config = dict(
    d_model=640,
    n_head=10,
    d_mlp=1728,
    activation='swiglu',
    norm_place='out',
    norm_eps=1e-06,
    rope_fraction=1.0,
    qk_norm=True,
    parallel_block=False,
    init_std_down=0.00235,
    beta2=0.95,
    schedule='wsd',
    doc_mask=False,
    train_tokens=1157000000,
    steps=4414,
)
Each number is 50 + 10 x the weight over its row's rms, rounded and kept within 0 to 99. Layers, rows and columns count from 0. The size before them is the row's rms in percent of the matrix's.

# layer 4 MLP up, 1728x640, rms 0.0444, rows 1593-1599, columns 320-479
101:56 61 51 56 57 59 41 28 48 57 38 52 50 41 65 41 42 60 47 41 75 53 65 43 67 61 52 51 42 48 59 45 43 47 62 46 50 56 52 64 55 44 56 26 35 49 59 43 45 38 40 51 51 71 48 48 45 49 37 76 59 55 32 54 67 46 60 32 52 45 45 47 60 52 53 45 46 37 38 48 62 69 55 66 48 65 55 52 44 56 59 28 51 53 33 57 43 34 52 62 44 41 51 37 44 50 32 65 51 38 46 57 33 60 58 53 62 41 53 61 46 50 54 57 50 50 42 50 42 63 54 60 45 35 44 58 53 54 41 50 67 56 38 60 32 45 51 40 32 39 46 35 50 18 49 59 52 71 56 45
092:44 49 36 39 49 37 63 43 40 63 45 36 49 48 43 54 65 51 48 57 42 51 50 49 69 55 59 28 48 36 48 52 60 35 49 50 52 60 52 53 46 48 51 48 46 38 45 48 46 40 47 40 49 39 49 50 39 68 56 58 61 48 43 51 42 42 46 49 58 67 72 45 52 59 39 58 67 59 51 38 66 67 56 51 48 58 38 38 59 36 58 45 45 60 56 54 51 53 41 45 51 57 30 37 56 44 56 54 55 67 58 73 59 41 56 66 46 42 46 57 52 31 34 61 63 52 43 42 55 39 48 15 43 58 44 38 33 58 53 54 23 42 50 66 50 30 52 53 49 45 57 61 43 39 39 53 67 32 41 47
095:32 77 42 51 38 42 52 36 53 56 53 56 59 35 66 48 42 56 61 40 48 42 51 43 44 55 46 62 44 53 49 42 33 49 38 47 60 32 56 64 41 41 53 43 72 39 45 56 32 49 56 63 46 50 35 55 59 62 72 32 47 37 62 62 50 77 57 58 56 63 44 44 57 51 30 56 46 59 46 43 49 54 53 54 31 32 39 33 67 46 41 54 31 35 47 46 33 51 43 59 36 41 43 47 43 45 46 61 51 56 49 44 44 65 76 50 58 56 49 50 38 69 42 44 56 44 46 41 50 55 53 60 39 60 51 35 49 40 59 71 61 32 62 59 40 50 57 49 70 29 48 35 44 48 47 43 51 62 61 56
093:43 29 36 54 57 62 51 58 45 55 61 48 50 37 50 60 42 57 49 49 43 68 56 46 51 57 58 42 54 43 39 50 49 44 49 58 71 36 52 51 51 72 42 64 54 49 33 47 48 46 58 35 54 40 59 53 49 52 34 48 47 37 75 44 64 63 49 58 42 47 38 62 52 38 42 69 52 66 62 58 45 68 32 47 38 47 40 47 54 58 38 59 62 42 46 63 70 41 39 51 43 54 43 56 16 42 42 44 59 50 64 61 55 48 60 68 43 39 62 52 49 65 58 50 58 45 57 58 59 40 49 52 44 62 71 54 49 48 62 48 60 28 45 45 50 59 57 49 65 40 51 62 52 49 61 78 39 55 48 58
096:44 59 61 63 45 40 54 46 62 61 59 41 56 52 58 53 51 54 50 41 61 47 31 37 47 56 58 65 51 48 34 44 38 50 39 37 33 54 51 52 44 60 32 39 62 50 42 61 55 30 45 48 52 48 62 36 41 46 51 57 56 55 38 67 55 36 55 38 49 61 49 38 56 61 60 34 35 44 72 41 47 40 67 45 59 60 58 47 52 34 51 45 64 51 43 53 41 45 49 30 42 52 49 32 29 54 63 73 45 43 56 39 47 49 57 38 55 51 52 30 41 45 65 49 57 61 63 31 34 36 39 38 48 53 45 39 44 61 46 57 34 41 49 58 35 42 43 48 30 56 53 63 39 53 61 42 58 60 57 60
095:60 34 53 46 45 70 60 36 39 55 37 44 56 35 50 49 42 53 33 54 42 40 55 55 41 47 70 56 40 56 67 51 60 56 41 52 42 42 33 61 42 50 58 50 43 35 42 56 61 49 42 47 56 54 55 45 36 71 38 45 50 40 39 65 39 49 42 55 36 44 47 53 52 50 63 60 64 49 59 48 59 30 36 48 46 57 57 34 58 53 42 50 38 60 59 43 28 69 47 69 56 46 59 62 63 56 54 55 52 51 57 66 48 49 44 60 32 53 63 44 46 43 44 62 57 57 42 54 42 59 48 31 52 46 44 48 39 69 50 62 64 72 44 45 54 39 30 69 65 64 57 47 50 51 63 67 49 41 57 45
104:48 55 51 62 47 48 45 49 45 60 36 52 42 53 19 61 41 40 43 45 37 48 55 62 39 74 40 49 54 45 61 38 45 55 43 56 35 52 41 58 43 58 56 55 64 54 57 36 61 45 48 61 46 47 68 52 48 66 62 44 49 49 50 56 37 40 51 47 44 54 45 57 54 62 41 50 48 68 30 52 43 54 55 40 62 62 51 52 49 35 48 47 55 43 58 44 44 52 31 61 62 39 65 42 53 60 48 48 61 48 32 51 52 50 34 52 56 50 52 42 43 59 66 40 57 55 53 46 60 65 51 45 65 63 61 37 47 31 58 58 52 52 58 61 51 50 43 66 42 49 51 55 72 52 66 59 53 41 66 86
# layer 4 MLP down (transposed), 1728x640, rms 0.0435, rows 1593-1599, columns 320-479
102:37 60 62 52 52 28 46 42 35 55 66 52 43 62 53 41 46 55 40 63 62 47 58 60 67 39 44 35 39 46 47 48 59 51 43 36 42 50 51 49 46 64 59 53 34 42 50 29 57 43 46 60 60 59 52 32 40 43 47 61 70 50 56 55 50 53 63 59 53 61 42 47 71 53 58 67 29 54 50 48 52 57 30 49 38 51 54 58 61 41 48 50 60 51 39 48 45 26 36 45 38 25 53 61 41 64 44 56 62 58 51 70 54 55 52 70 49 32 51 57 38 58 59 38 49 62 57 40 42 59 41 57 53 55 37 49 52 45 66 47 51 53 60 48 50 53 56 45 57 54 31 56 34 37 72 76 41 48 58 44
096:64 58 54 64 38 62 44 44 61 59 47 50 49 68 28 46 56 62 49 65 51 55 58 62 43 36 46 42 42 42 60 44 38 42 50 60 49 26 38 42 69 39 54 29 54 55 69 47 30 72 64 47 36 54 54 60 43 39 63 43 55 46 39 38 31 56 57 48 42 19 46 59 60 41 52 46 46 60 59 58 47 37 49 39 58 53 47 49 43 67 48 50 51 37 43 42 45 48 53 47 39 55 58 56 53 47 47 59 58 48 54 56 48 60 64 36 66 39 36 53 40 51 65 50 60 44 53 40 43 54 44 43 55 38 52 56 53 58 47 53 57 49 47 48 56 47 56 68 60 55 54 65 60 65 45 63 68 51 32 54
084:70 44 39 50 38 41 47 59 49 47 41 57 59 40 40 56 64 58 44 45 49 57 58 49 39 53 45 55 56 41 54 59 51 51 47 61 47 57 66 48 52 34 41 49 48 65 41 44 49 46 56 49 48 52 44 57 25 52 65 49 47 50 54 46 54 32 42 35 51 49 44 46 49 51 49 41 44 37 43 54 52 48 54 70 62 53 43 56 45 46 54 63 58 56 52 50 47 43 71 62 45 53 49 51 67 70 58 48 48 54 55 43 54 43 79 42 60 50 48 37 44 46 50 57 99 57 51 58 55 32 55 64 59 58 57 70 51 44 28 37 53 55 49 46 67 64 58 54 42 37 54 40 54 51 55 39 54 49 54 65
081:59 52 54 49 00 48 36 52 46 49 58 54 61 54 48 47 50 51 57 61 51 51 44 46 50 53 47 43 46 54 47 60 55 45 45 55 42 60 54 47 47 39 50 49 55 45 61 53 49 60 58 58 53 55 43 48 39 54 59 57 43 64 44 47 41 33 54 50 35 65 58 42 46 51 61 59 63 38 49 56 48 50 75 51 55 52 45 55 53 40 57 58 51 51 48 43 39 55 61 50 56 49 36 48 70 63 49 52 37 51 63 40 47 48 68 47 47 60 51 44 56 45 45 50 99 48 48 32 59 35 43 53 48 49 47 40 53 54 42 58 42 62 57 50 56 51 48 47 36 58 56 59 54 53 55 31 49 48 61 47
102:52 52 58 61 72 60 48 41 46 39 36 52 28 56 47 51 39 64 48 41 46 49 36 43 50 51 48 47 44 58 46 55 52 54 58 35 65 51 45 47 61 54 49 45 52 41 45 59 54 55 39 65 41 45 41 48 46 51 42 62 41 43 63 57 38 49 56 52 45 43 39 36 58 58 46 49 40 60 57 46 34 43 57 47 58 47 55 41 58 68 53 36 40 46 42 36 66 45 53 55 61 50 62 47 41 34 46 45 39 53 64 60 64 61 35 58 48 34 59 41 71 60 51 49 45 50 39 60 45 56 39 63 36 51 53 46 51 47 42 54 51 46 43 53 79 45 53 39 41 46 62 43 46 51 55 39 42 46 54 37
097:34 54 56 72 42 46 46 42 51 61 62 48 60 65 37 59 38 54 62 54 43 48 38 47 48 47 51 44 60 43 38 54 38 37 42 51 54 35 57 45 41 18 43 32 49 52 53 38 46 40 72 52 41 59 66 44 43 54 57 53 54 59 56 60 40 55 60 51 34 55 36 50 52 48 67 41 51 65 53 58 51 52 45 33 34 42 48 48 41 57 65 54 49 46 39 48 52 37 48 53 39 41 55 62 42 55 49 70 59 66 44 56 51 50 53 71 64 41 64 38 51 48 37 29 67 34 62 71 59 62 46 52 70 57 62 48 44 60 48 60 28 47 62 49 41 50 49 52 33 56 52 56 66 42 63 45 41 69 53 49
103:41 51 40 46 28 41 64 55 36 37 72 63 49 53 38 48 65 54 53 40 53 41 46 45 55 56 33 43 56 34 53 43 56 56 47 70 53 44 56 39 49 55 42 57 55 43 54 48 46 56 32 57 46 50 56 41 49 43 60 58 31 52 54 44 50 40 53 70 45 40 45 38 53 36 67 47 07 37 54 45 66 65 44 44 63 64 38 49 50 57 57 81 57 53 47 48 46 52 43 39 32 36 39 33 59 52 52 62 31 57 37 60 51 71 55 46 53 42 48 59 78 56 45 54 51 41 69 59 51 63 50 66 52 57 54 52 46 34 49 56 38 44 63 53 53 42 45 56 58 50 54 49 40 47 54 64 49 54 53 51
# layer 4 MLP gate, 1728x640, rms 0.0447, rows 1594-1599, columns 320-479
099:47 58 54 53 50 37 39 49 46 51 47 56 45 45 39 61 69 42 70 63 37 54 42 55 38 49 38 51 62 37 44 51 47 37 47 72 48 37 44 37 33 46 59 38 63 51 42 45 33 52 43 59 51 51 50 25 49 31 37 44 44 55 61 58 58 49 70 41 38 48 34 48 54 55 59 36 56 57 47 28 58 46 51 59 49 48 63 48 38 51 69 52 51 35 42 23 40 50 60 49 46 43 61 49 64 51 51 55 56 29 34 39 47 48 53 37 39 55 59 63 36 51 39 76 59 49 61 50 46 60 29 75 59 42 50 58 36 35 48 48 30 46 58 50 42 51 75 52 50 50 42 51 66 59 31 72 54 55 48 48
095:36 62 52 52 48 62 47 38 50 68 42 43 59 40 53 51 44 62 56 55 41 52 45 42 60 45 48 72 41 55 45 42 36 52 33 41 59 42 43 54 45 60 60 44 60 30 48 64 45 50 48 63 47 55 71 55 67 46 55 43 60 45 53 54 46 61 51 56 45 46 41 49 56 51 46 56 39 60 63 31 51 47 53 52 34 42 63 24 68 43 44 37 51 21 46 43 31 43 38 35 37 40 41 62 46 42 59 47 46 34 55 45 38 56 63 34 59 49 64 52 43 59 42 61 49 43 46 35 45 54 35 47 52 51 47 23 53 65 78 67 65 43 56 61 49 55 48 45 81 42 50 45 38 43 55 65 57 58 56 45
093:45 40 51 42 66 57 60 64 43 55 41 50 41 43 52 65 50 42 52 54 47 58 52 43 53 50 46 58 46 43 54 45 48 46 42 49 73 34 56 42 64 79 37 61 55 58 47 41 54 58 44 42 47 51 71 32 70 55 41 53 55 35 58 37 55 68 52 43 53 40 38 66 56 48 47 60 54 62 56 46 55 41 37 48 39 53 50 46 45 68 46 45 59 50 51 67 60 46 40 59 47 62 48 42 31 49 59 49 49 45 51 75 51 52 45 71 47 25 61 53 43 59 59 50 40 48 46 56 62 41 50 52 49 62 55 64 47 42 59 43 65 23 33 50 38 43 55 36 63 41 39 58 49 48 48 74 40 50 49 52
096:28 45 53 42 56 37 57 54 61 59 56 64 39 42 44 48 42 59 56 41 47 47 32 42 55 43 51 50 61 50 69 56 61 53 63 61 48 58 56 56 52 53 35 51 38 39 51 63 56 59 61 43 75 45 68 53 54 58 71 60 46 55 41 30 47 45 55 47 47 47 69 56 36 39 66 31 63 31 48 53 57 58 53 28 50 47 54 66 61 35 41 41 48 61 50 68 49 48 44 42 43 50 53 35 60 48 51 38 51 38 41 28 54 42 64 47 48 63 61 52 39 30 35 38 53 54 62 33 57 61 65 68 43 45 40 45 42 59 50 59 36 53 45 45 36 45 54 60 36 48 65 43 59 34 54 61 52 48 43 53
096:54 47 54 57 37 56 60 45 57 46 48 49 53 37 50 40 59 45 52 64 34 53 56 72 44 46 52 51 33 37 38 55 48 50 55 44 53 34 54 53 41 57 62 69 46 48 50 49 56 52 44 45 48 58 53 69 51 55 41 33 51 45 71 38 57 55 38 49 40 51 59 55 46 54 47 66 52 32 41 62 32 60 29 49 54 64 61 29 46 47 54 48 47 53 66 59 52 75 49 50 38 62 66 47 48 58 26 49 37 49 52 49 60 54 44 57 42 42 62 42 37 52 51 60 57 45 58 43 62 47 50 53 38 54 36 47 46 60 41 46 44 37 46 56 59 51 49 45 53 36 58 49 49 62 31 46 52 55 41 62
112:46 31 47 38 59 43 17 47 40 49 56 61 46 38 53 71 38 57 35 54 46 50 41 55 51 47 72 41 49 33 63 49 31 59 50 67 55 54 37 39 42 50 58 39 66 37 78 69 58 56 56 54 45 52 51 55 36 55 67 55 69 67 49 45 48 55 43 50 61 63 54 63 43 58 57 26 64 40 69 58 33 59 61 66 48 45 59 48 34 35 53 38 67 62 57 36 50 46 44 59 49 33 35 59 49 61 51 64 47 42 40 37 52 53 55 36 59 55 36 50 44 45 53 58 48 58 58 50 46 47 66 56 56 48 49 49 56 61 56 53 59 41 42 52 58 34 58 49 57 46 66 45 55 58 65 63 52 43 40 55